Each number is 128 + 32 x the weight over its row's rms, rounded and kept within 0 to 255. Layers, rows and columns count from 0. Numbers have three digits each. The size before them is the row's rms in percent of the matrix's.

# up: layer 3 MLP up, 1024x512, rms 0.0212, rows 231-261, columns 0-63
# down: layer 3 MLP down (transposed), 1024x512, rms 0.0199, rows 231-261, columns 0-63
# gate: layer 3 MLP gate, 1024x512, rms 0.022, rows 232-262, columns 0-63
up231 096:117118103179086100074141142093111110125063117143102130146144140103113186092164166127131131100101148150194091133094089187097160131150084113173145149125199122124195176098099120114133118063136126
down231 100:119137148139129123114078113159182096130096156133146129102122146109152085100082119101174178170093096097159164120157172167145179135083099106141111108095153097063086112106197134122144098202126157
gate232 101:070087170130131168127170100114152099142116156153112117131078146133178146160125069118092149119099126146139137129057112085094091147114122118101083087151104112156145063094150121143180156132143142
up232 100:163102130120036146150097124098093103202143117084074088071081144120151119167135133143114131101107159141124137135100110172032153130153081175132123143148082079085161163064104165091115092125153163
down232 103:188133178167125127156126086107126158177104157134102132123116131110080161130113158159084121144097147157182135149138097193114140177126125184113179113122094110140187137088175153122176123127112155
gate233 089:180105141108160122083160151143114134161130103115159073130141105093109096098151084107128113127146136106166133146165160156132140135150115092132063183111225162093072133138161178130117182063190118
up233 098:123112115158128129164149093187133103135165101146212152144118096127155160112136197143140173144114120117164162196074133077098072120126128101123168172118110075143125058122113099073143091159137106
down233 094:132143099108075144109093185088178124173145094082095115099129121100105129123157150176126092156088131099097123094145139163088206195172099167071117157146170138092174152127075132129146129121131162
gate234 094:120115148124100081081084124107136158157156145107130109122146161150173100097092167139166106119148154176103121100103095159138159113214107152168168136169062147163146133092165147185140122079123115
up234 094:129117098174098068108112124114081118137130143108151113087132140207126112145079197134115167115185113113090172162193110091116122137146193102135130140154109132138136159143172120111121154145146137
down234 098:147127151141139159169103137119103084139098131116066131162147153170138151173112080106166147161090090077126173071133127096127122169138135107107063180110164109095108135114088089143121122150079138
gate235 100:127144171123178180180165121145089170092128158146162141095126110147171116100182097082140130112111071063102196065105116129143151156122099080129108128116130144093078095137112090186172147085095110
up235 101:116093156124144102165122143136153096090153062129113119117069142121061148106142107078142167096150103119137117116051127137133140119113033175113177116129063149103130062135159167178137131114144137
down235 098:094110130110161109134158177094221168142138143138125111189088124101141166138141097148152174082158128147196115146109165141118103126137074157134148202134141102138141069130067088114142106183151051
gate236 090:121145152107169152099139113135143131164133103195113116130127072099131115180131135113114123188114125158164101081095093219100162084191077202130103121134091107125135201093116106136119138092117118
up236 086:155104178069150113162156177115094145140128114144108163117077053092107112145094144113146149156114159146130079097103151108170164107134133134144161159125125048046151173099137146145129171067120134
down236 089:116108130135137093128108108077082143106154104100116188131130122108130123095124230135167185090112137186171141112170153060167084199113099068065183158157157086107119145217154155096109117145155169
gate237 095:125128118147128175101128075102129144126132109163123075143106108128092100161149075101143125154129095120112134160199156079133125135114154117165142161107151148053127117178147133073169139156071105
up237 099:152138164167118097117143094161166114156138120109083082145118104095104113108174174093161075117140137122110177077119100123163179099207146101116130084069203179071172119159139133139141140146153144
down237 102:145128130107091083138114098148075047154118134130109130168102142127147140088172055154113165111173118133150132178075094166153120073155092130142105183138098091166155159122088120171088074147112134
gate238 100:196089164097101101095099134126138183085108094162175110141133172132140101142103160148154157106118076086120101157083100185119148109153061155118167108126090090141130123125134081125119086101136233
up238 097:078112124150105195098156116122089109194076186164170120052093096124144100118162091120089120148082127119072190158143178130129102116144154116095144136105106143175095089144160112120126143118131121
down238 098:151121152133106170120084094117093152154206143164163133150190096098102154082121144107099101115129100135120159130119138148154032113141140061101129149116103162150140119104126099094135073087136180
gate239 093:145195119194160075119127116125129111204134145155137156154141126136170106078147122137101131117056139116158147145118163129157196139119160138110184156158140077176124121097138120105126099189106219
up239 095:139170118133111124110111103146131111140132157145137099124119066175144143102165163106105106106132156149187092120080083149105099104111138136138157093185119138179103093085135103135174114140121148
down239 094:135149116178124165104133100152157076145062116166122126162123106080143131145157130088149158115068147129061136085070086127126129113140103102065108084109173137197092139125122138120122089093129199
gate240 104:137171120139150138160142033097136153156028168174086113072102117149110113153122143112122094143034127113096143061168067147100160108132083165138162112159128162112131152136103152162109090141113141
up240 101:122156103163096188148110194170095115100063123142167119138060152112124102133145130150144134167098140122137116128138139137158135109112194140118157116121214090146135191108123178129091113069155105
down240 106:127098186101165147098097095119164115075122132144135132131157146122117099115185120200161138108166147146140184087188126126126090098162108123101140103145075161162062158128129131147145131185120136
gate241 107:063115107110118143089117096245070134175172095183137131156153130125090083128149138110140154155133098129143117143092155114110131140136101101146129126158089128190115114113132119148159099164115215
up241 102:111167111153114132168186094156114100103127141148102114098121168141167178136141101063128161166119124109132105148132170144075189141143162181095070057164128119126060138175089114170101097123131109
down241 104:112116162112125136112071124144189120181110111113141128181160128127139131122141148150132147147098109169177081112130187122090075164158144149146127136088158110142174096134134182090165147119132129
gate242 097:107092154125117153112144107170174122105147098157099132128145150109188068129113122182110138136126108115093156092132173111113085141121192117139076106115124124177075168155093163184120102143150097
up242 094:124116103183128123194143075074050146162098168164104133129118081129128133133130118191165144169092145143178079215106149139090190135076124104146101088150155169164122150080154070127181084126089096
down242 095:085078101197162141165134042137134148113104088146113171162143092132135124141115109148111177160116115187128095139131168087123084193123178075107103025106107128157107137101115154151144091132116097
gate243 083:121142162125119120104126123105104139140127099151155135161099131161115158161151178079076139116066103097180151135161091119117128100181156164191116130189092183158110220074137154136108175105129147
up243 082:115159108105089118169121085142136098148145147145085134136131103127092130240136158084179100097143106133165118107199157164080133108198147108167111105071187135137147147146100149105182079120162185
down243 083:102132082127128123154080123120104103139149128145154108150135162105143104103105120181096076101064102132057167098166157159133144109136101083130112099157097143101062104089162144062111147100108203
gate244 084:112116134150140151078065068131110136110130129120160166174147109136151096109091103124138152157068119182149170184130093130212145147119067164107163060122112110156128096137099142076169104061088142
up244 090:108127175159147079194145112089112068095074174154157166108120088200157129132132131113139128159104119120100166144124144108125121086155152107164134104084102145103106119166142127151162229169137122
down244 089:187110168138122100170117151157095075098127160128136192089152129180086149114089129136140171149065141104085146138165133188179166079136149137149171096148103124113133077073112169093154144170183155
gate245 099:125094128124166124186145124146085092088096134145108162144095165153162102150190117136140166168148120110116122117154089094135177135111100177125184137080074149159083122125133119157167173138117157
up245 102:096164151129106123153183060135167082136159126170161096079148135132157133125150133154156137140104131121091169154070146122053088078148110101085098091125112080170110114133106112164120135073127141
down245 100:157148121166091116094163083168093137122161117128141178096140115160192136116150145157111161121138136135126147133084130115090154208123190108176159124199123157145135108122097151090168136086125146
gate246 120:166173094109064207133151092103146124088114141129096172123135086131150131091110084094088107153081144103161161111067160114172138095134104150103109101105154098123121168077154142160146118119129099
up246 106:097136119173093146145183112093084149138206186125185161097165113163082180140090122091119082173105151105183128190136126110155121148137137116078159147146210091137143164132130119089197131166117139
down246 108:143163123137137119088090165139162157154137156186073148057118124174152091066072120163131118130097129144123161136126158122150189048182176159122133104102138138124097159094156141069152162095126089
gate247 103:128065115150159180141165162181120129099133104159178148176099109177092106144089071099108141179101086117202098208160133140059176171138139084093133111144169132144154137072093146070199075178077167
up247 100:134120151099176126150170155105169087138166128088117161140156166173144069107155085128147126119148095130167166050117176065142117098130061117107106159123118083160106100128171137188157174091112126
down247 100:128084120105186136158143137162096106124100109107083130125128168090123092078159071205154143086169083141151146056123164090084140118133101132108060116110140080112053090122100154180158162191078121
gate248 100:118165092045080108124171086119147120134148114087150106104168108158168102140060154106134127141076090115139158164180119140114116165128100113075114108120110083081135127160151178134151126119087111
up248 097:132054091050124184164159125136104148070086140157115112089082205075118109118139098127127104167132136112132143112120076123105052167144080113122116145108051156165141056104152143155145086131140146
down248 100:082065100099161162114143066109087119131137114118105125065117177108119118167122071121119139102145139086133123116160135122105150197189065074101070152128108167122104102096095174123127122144126250
gate249 096:170101108183111121147180152082119128139094120079112152065167125111182142145112132070140200154113125133111135108148070092042180099137084153111153150146113124130109131184149143104110181151103125
up249 097:113107130141102116115113121105143173069129122083110166148164135109175132180118138168141094132138157136121092136140105124128144103143148155097092117167202118142139230157165151162161129100103149
down249 097:104097099106202133145127111104123167096118105158140100132079157196095165150157072160163143153165195123135106148103160147176106096124204091148177150134123074161160152097048163090116185110124127
gate250 094:111093061124171167147103188108117175111117073133168102127137136120163112137114080127116132137166100149091166087135139060103120134133103099130084130117110101143097080113169086126131136133124176
up250 096:099116143126135184147142160141119098101089107145117161113129114103091112104157143100142103134117138117139129121176051153069111069168050153128119106095182110192133166102101115114153160127151134
down250 093:138190140139166052100114121114142115129115167092166068108116121201129112179169149105113149088050106184133091102165170111169093134112118196169080179166096131105098077129131125181115128149140081
gate251 090:124091130171100124190129140156131150119157094168030115130163152149089130115129056151123124117088080128158112139047138166167182092144156095160168109122127169158159141095146102133162100109122124
up251 084:146072122154172174108085165146171155154167153137167101121148155082144140142109054086107131074107162118122142118105189173240103099029117141130156130138152076121160094091153077171108155190117144
down251 090:108128116096208167116090133173158184162083185128161062153123138112154129129122134117121124095205155161099120149113172139117092078132098134132129111174127045200089133136140118095129211117126076
gate252 115:112094098098107176102124105149166161125151157095132081153116153145173144116104081147140149164108085081151116158136171146132083135146081120139078163169089095184114054181067073118148129197094162
up252 112:149155171142075114189183133094144112086104106150131139113115101148147151144150174146145093144141136173095085123103155144177076151047172132157201118146118134108116106087123181069129109223133139
down252 113:076091116130125147255128153107101156094124136109167129118116127110085178110075129115130117153141078109121144141135112161161085161102105100137138135167136157190050053171152122114136128134093124
gate253 088:160117157115123139144122093113101104121099113183102098161122144192083131144098104192131040123108139115183066144118175160131221083185098122110131126184127107182122114070158089116119097106087121
up253 082:126126168134145049102145141104111122108134088100115130108183152138109221162162075147140148084085121163166052174095169080131146133078149112177133118150132131156109173173168164120136134141102168
down253 083:119143079103063097128123121149117155123146117062112101107119118119142087092146145114082142091104147154065138089083147118107125130137087099180133132076048102095133118132088111130167091127133146
gate254 097:128092113143140117153120151141112081112082103119108102153145124144089129171127129086141165126068086095154173135137133075179101195166122089104140184057131144105153137152110098115134116128077102
up254 096:124209144121164114101153125068106142152168143146129179096139121128163066130141092112151163142075116171152023116147127169137175138072130159129031111182121151132149149120088119140121169175142125
down254 100:106102107128221139133150094134082121135112107138138144122173147132104080117124109052123155109059128179137125096118162092150111098096150150156130118108165132158142165152152150133079177137155138
gate255 104:156178106108158144170072130077127128110092153108147084191115181107134097111155176155123063099142173135137159175089125148125124133123086152130122136089112127105131101111104128119091129041123091
up255 103:157171116100082131144120058201126179080134157153163090135156065167129113116104097146092098165146130160077136097146115187125093099154163064110073150109142173124156180124066110135131119169145135
down255 105:139101116134130115041167163146149100129159039169123153103099155200088141101114156094092146100126169124129171156141130142146161098129125142080130103150091050134142112195149186162138139145178117
gate256 111:170187153142161121115079143073079177072151130148155093164143101095198131114067107120119146149170146132124147106117097165098167138102126117100124168149132188087055164168110114144089200184092083
up256 107:151183183140166082167129087098109128191066153134101117131153119097141151109122162173114137116106128106144085114139129143143122100119152162099130072146131140139189072050124084098157131095141091
down256 110:124192150149173179146134152166119106199116108131121175170072055094081110123114098138129113155113140166068121169119126121139132202085135138101131086190218154091108150075178127138180091098114162
gate257 100:084104190132122127188134069127108151152183173037174134131110141135143142149103087170110162139155138109173135127139093152139071139103147094089121108114105116129099095166131091157192184170125127
up257 102:153123127050126163100109139093097168136129159132118106134130129156113091057110178149169140191186123130132108125097115118109155135115084188129153080161086081151083059174165154096088074111098207
down257 104:120127116026142116175099137170105154147155153109148050163148151136124173131103143154154148180150126090196121147170193081112087162148092151112168109154099108126102098160141061128130159110056162
gate258 096:148082093124179121085131194194141076076165113143114090078114091121147147132139114075151100151128121126101181070098120122153078075136116113168163167172061136149093102118151118139153119125075125
up258 099:103116134140079130128154138096103161140143132196128146114143170106119161112106151117118119129136154176083195191114134142144115138150140100148102152071112080106130126180122104221090157144140079
down258 096:100124075147088169132100107145186144134181108059121127154124110093121150128145143145097150074147093138163152073160122118138157144133158166101154149068118159110063117168130067163123113104074118
gate259 083:144108150083147131100163151143120159144150097113164159182088130133128101114152157165135095106155184089115119114087051147137112115085126101163146143078137136117117107125144113104101141132162136
up259 092:128126111107116132054094175114165142153104164161129100137098138178114168099161159096075082116131158176134048201143115097108115084108053167167130200129136107052154164219129072108108122189175088
down259 088:116141118164168100206185065109084096138151128161084074100156109130101095109101084110100159132110059090136114150130168092153176123170193143159136151149168109155130095072087183130115140099115127
gate260 102:095150138155184158135144174137109143146065136143122065127117128091117172157151131136130122106124218213126094140127115123109166088169152036171130124103203124101137155101125102125114167077201063
up260 103:159158135161045145125135091193092111133139086110151137103101103127108139129118128144134180116141115105118148141095142157087156144139149116154083115097090173193179143140105176147112105142142158
down260 103:144082066116218169108141159071154139121158155091121117124130131153124114075111143090173094123077169145139087116173096122195113155120083112091082140136130120050038133115135130013093157186112147
gate261 088:138150104200109085078111105177102107134140144151154110147155120142079105157119089151135162151109052115182199147113141125155078168118187095129106180158118157185174141155105175097093081172098152
up261 094:106131154190120120180154167082149141185159125124131151085122153110208177152068100148122150089158140188122113172098095191164114107124140150052118182101119124164119116133146114068135162156109147
down261 095:161116079138150122192125177130120167127134084155158088128150092066174118122161059131185121080176179150119103155119137144151065099175196142125114134086102128092154159147070123142111167187149103
gate262 115:184122125124126204164076082160112169114117179098136140149103134080087125157120126134150150164161110115107082139095158183140144081146129127056156095139112117128169057081121166082172129145147101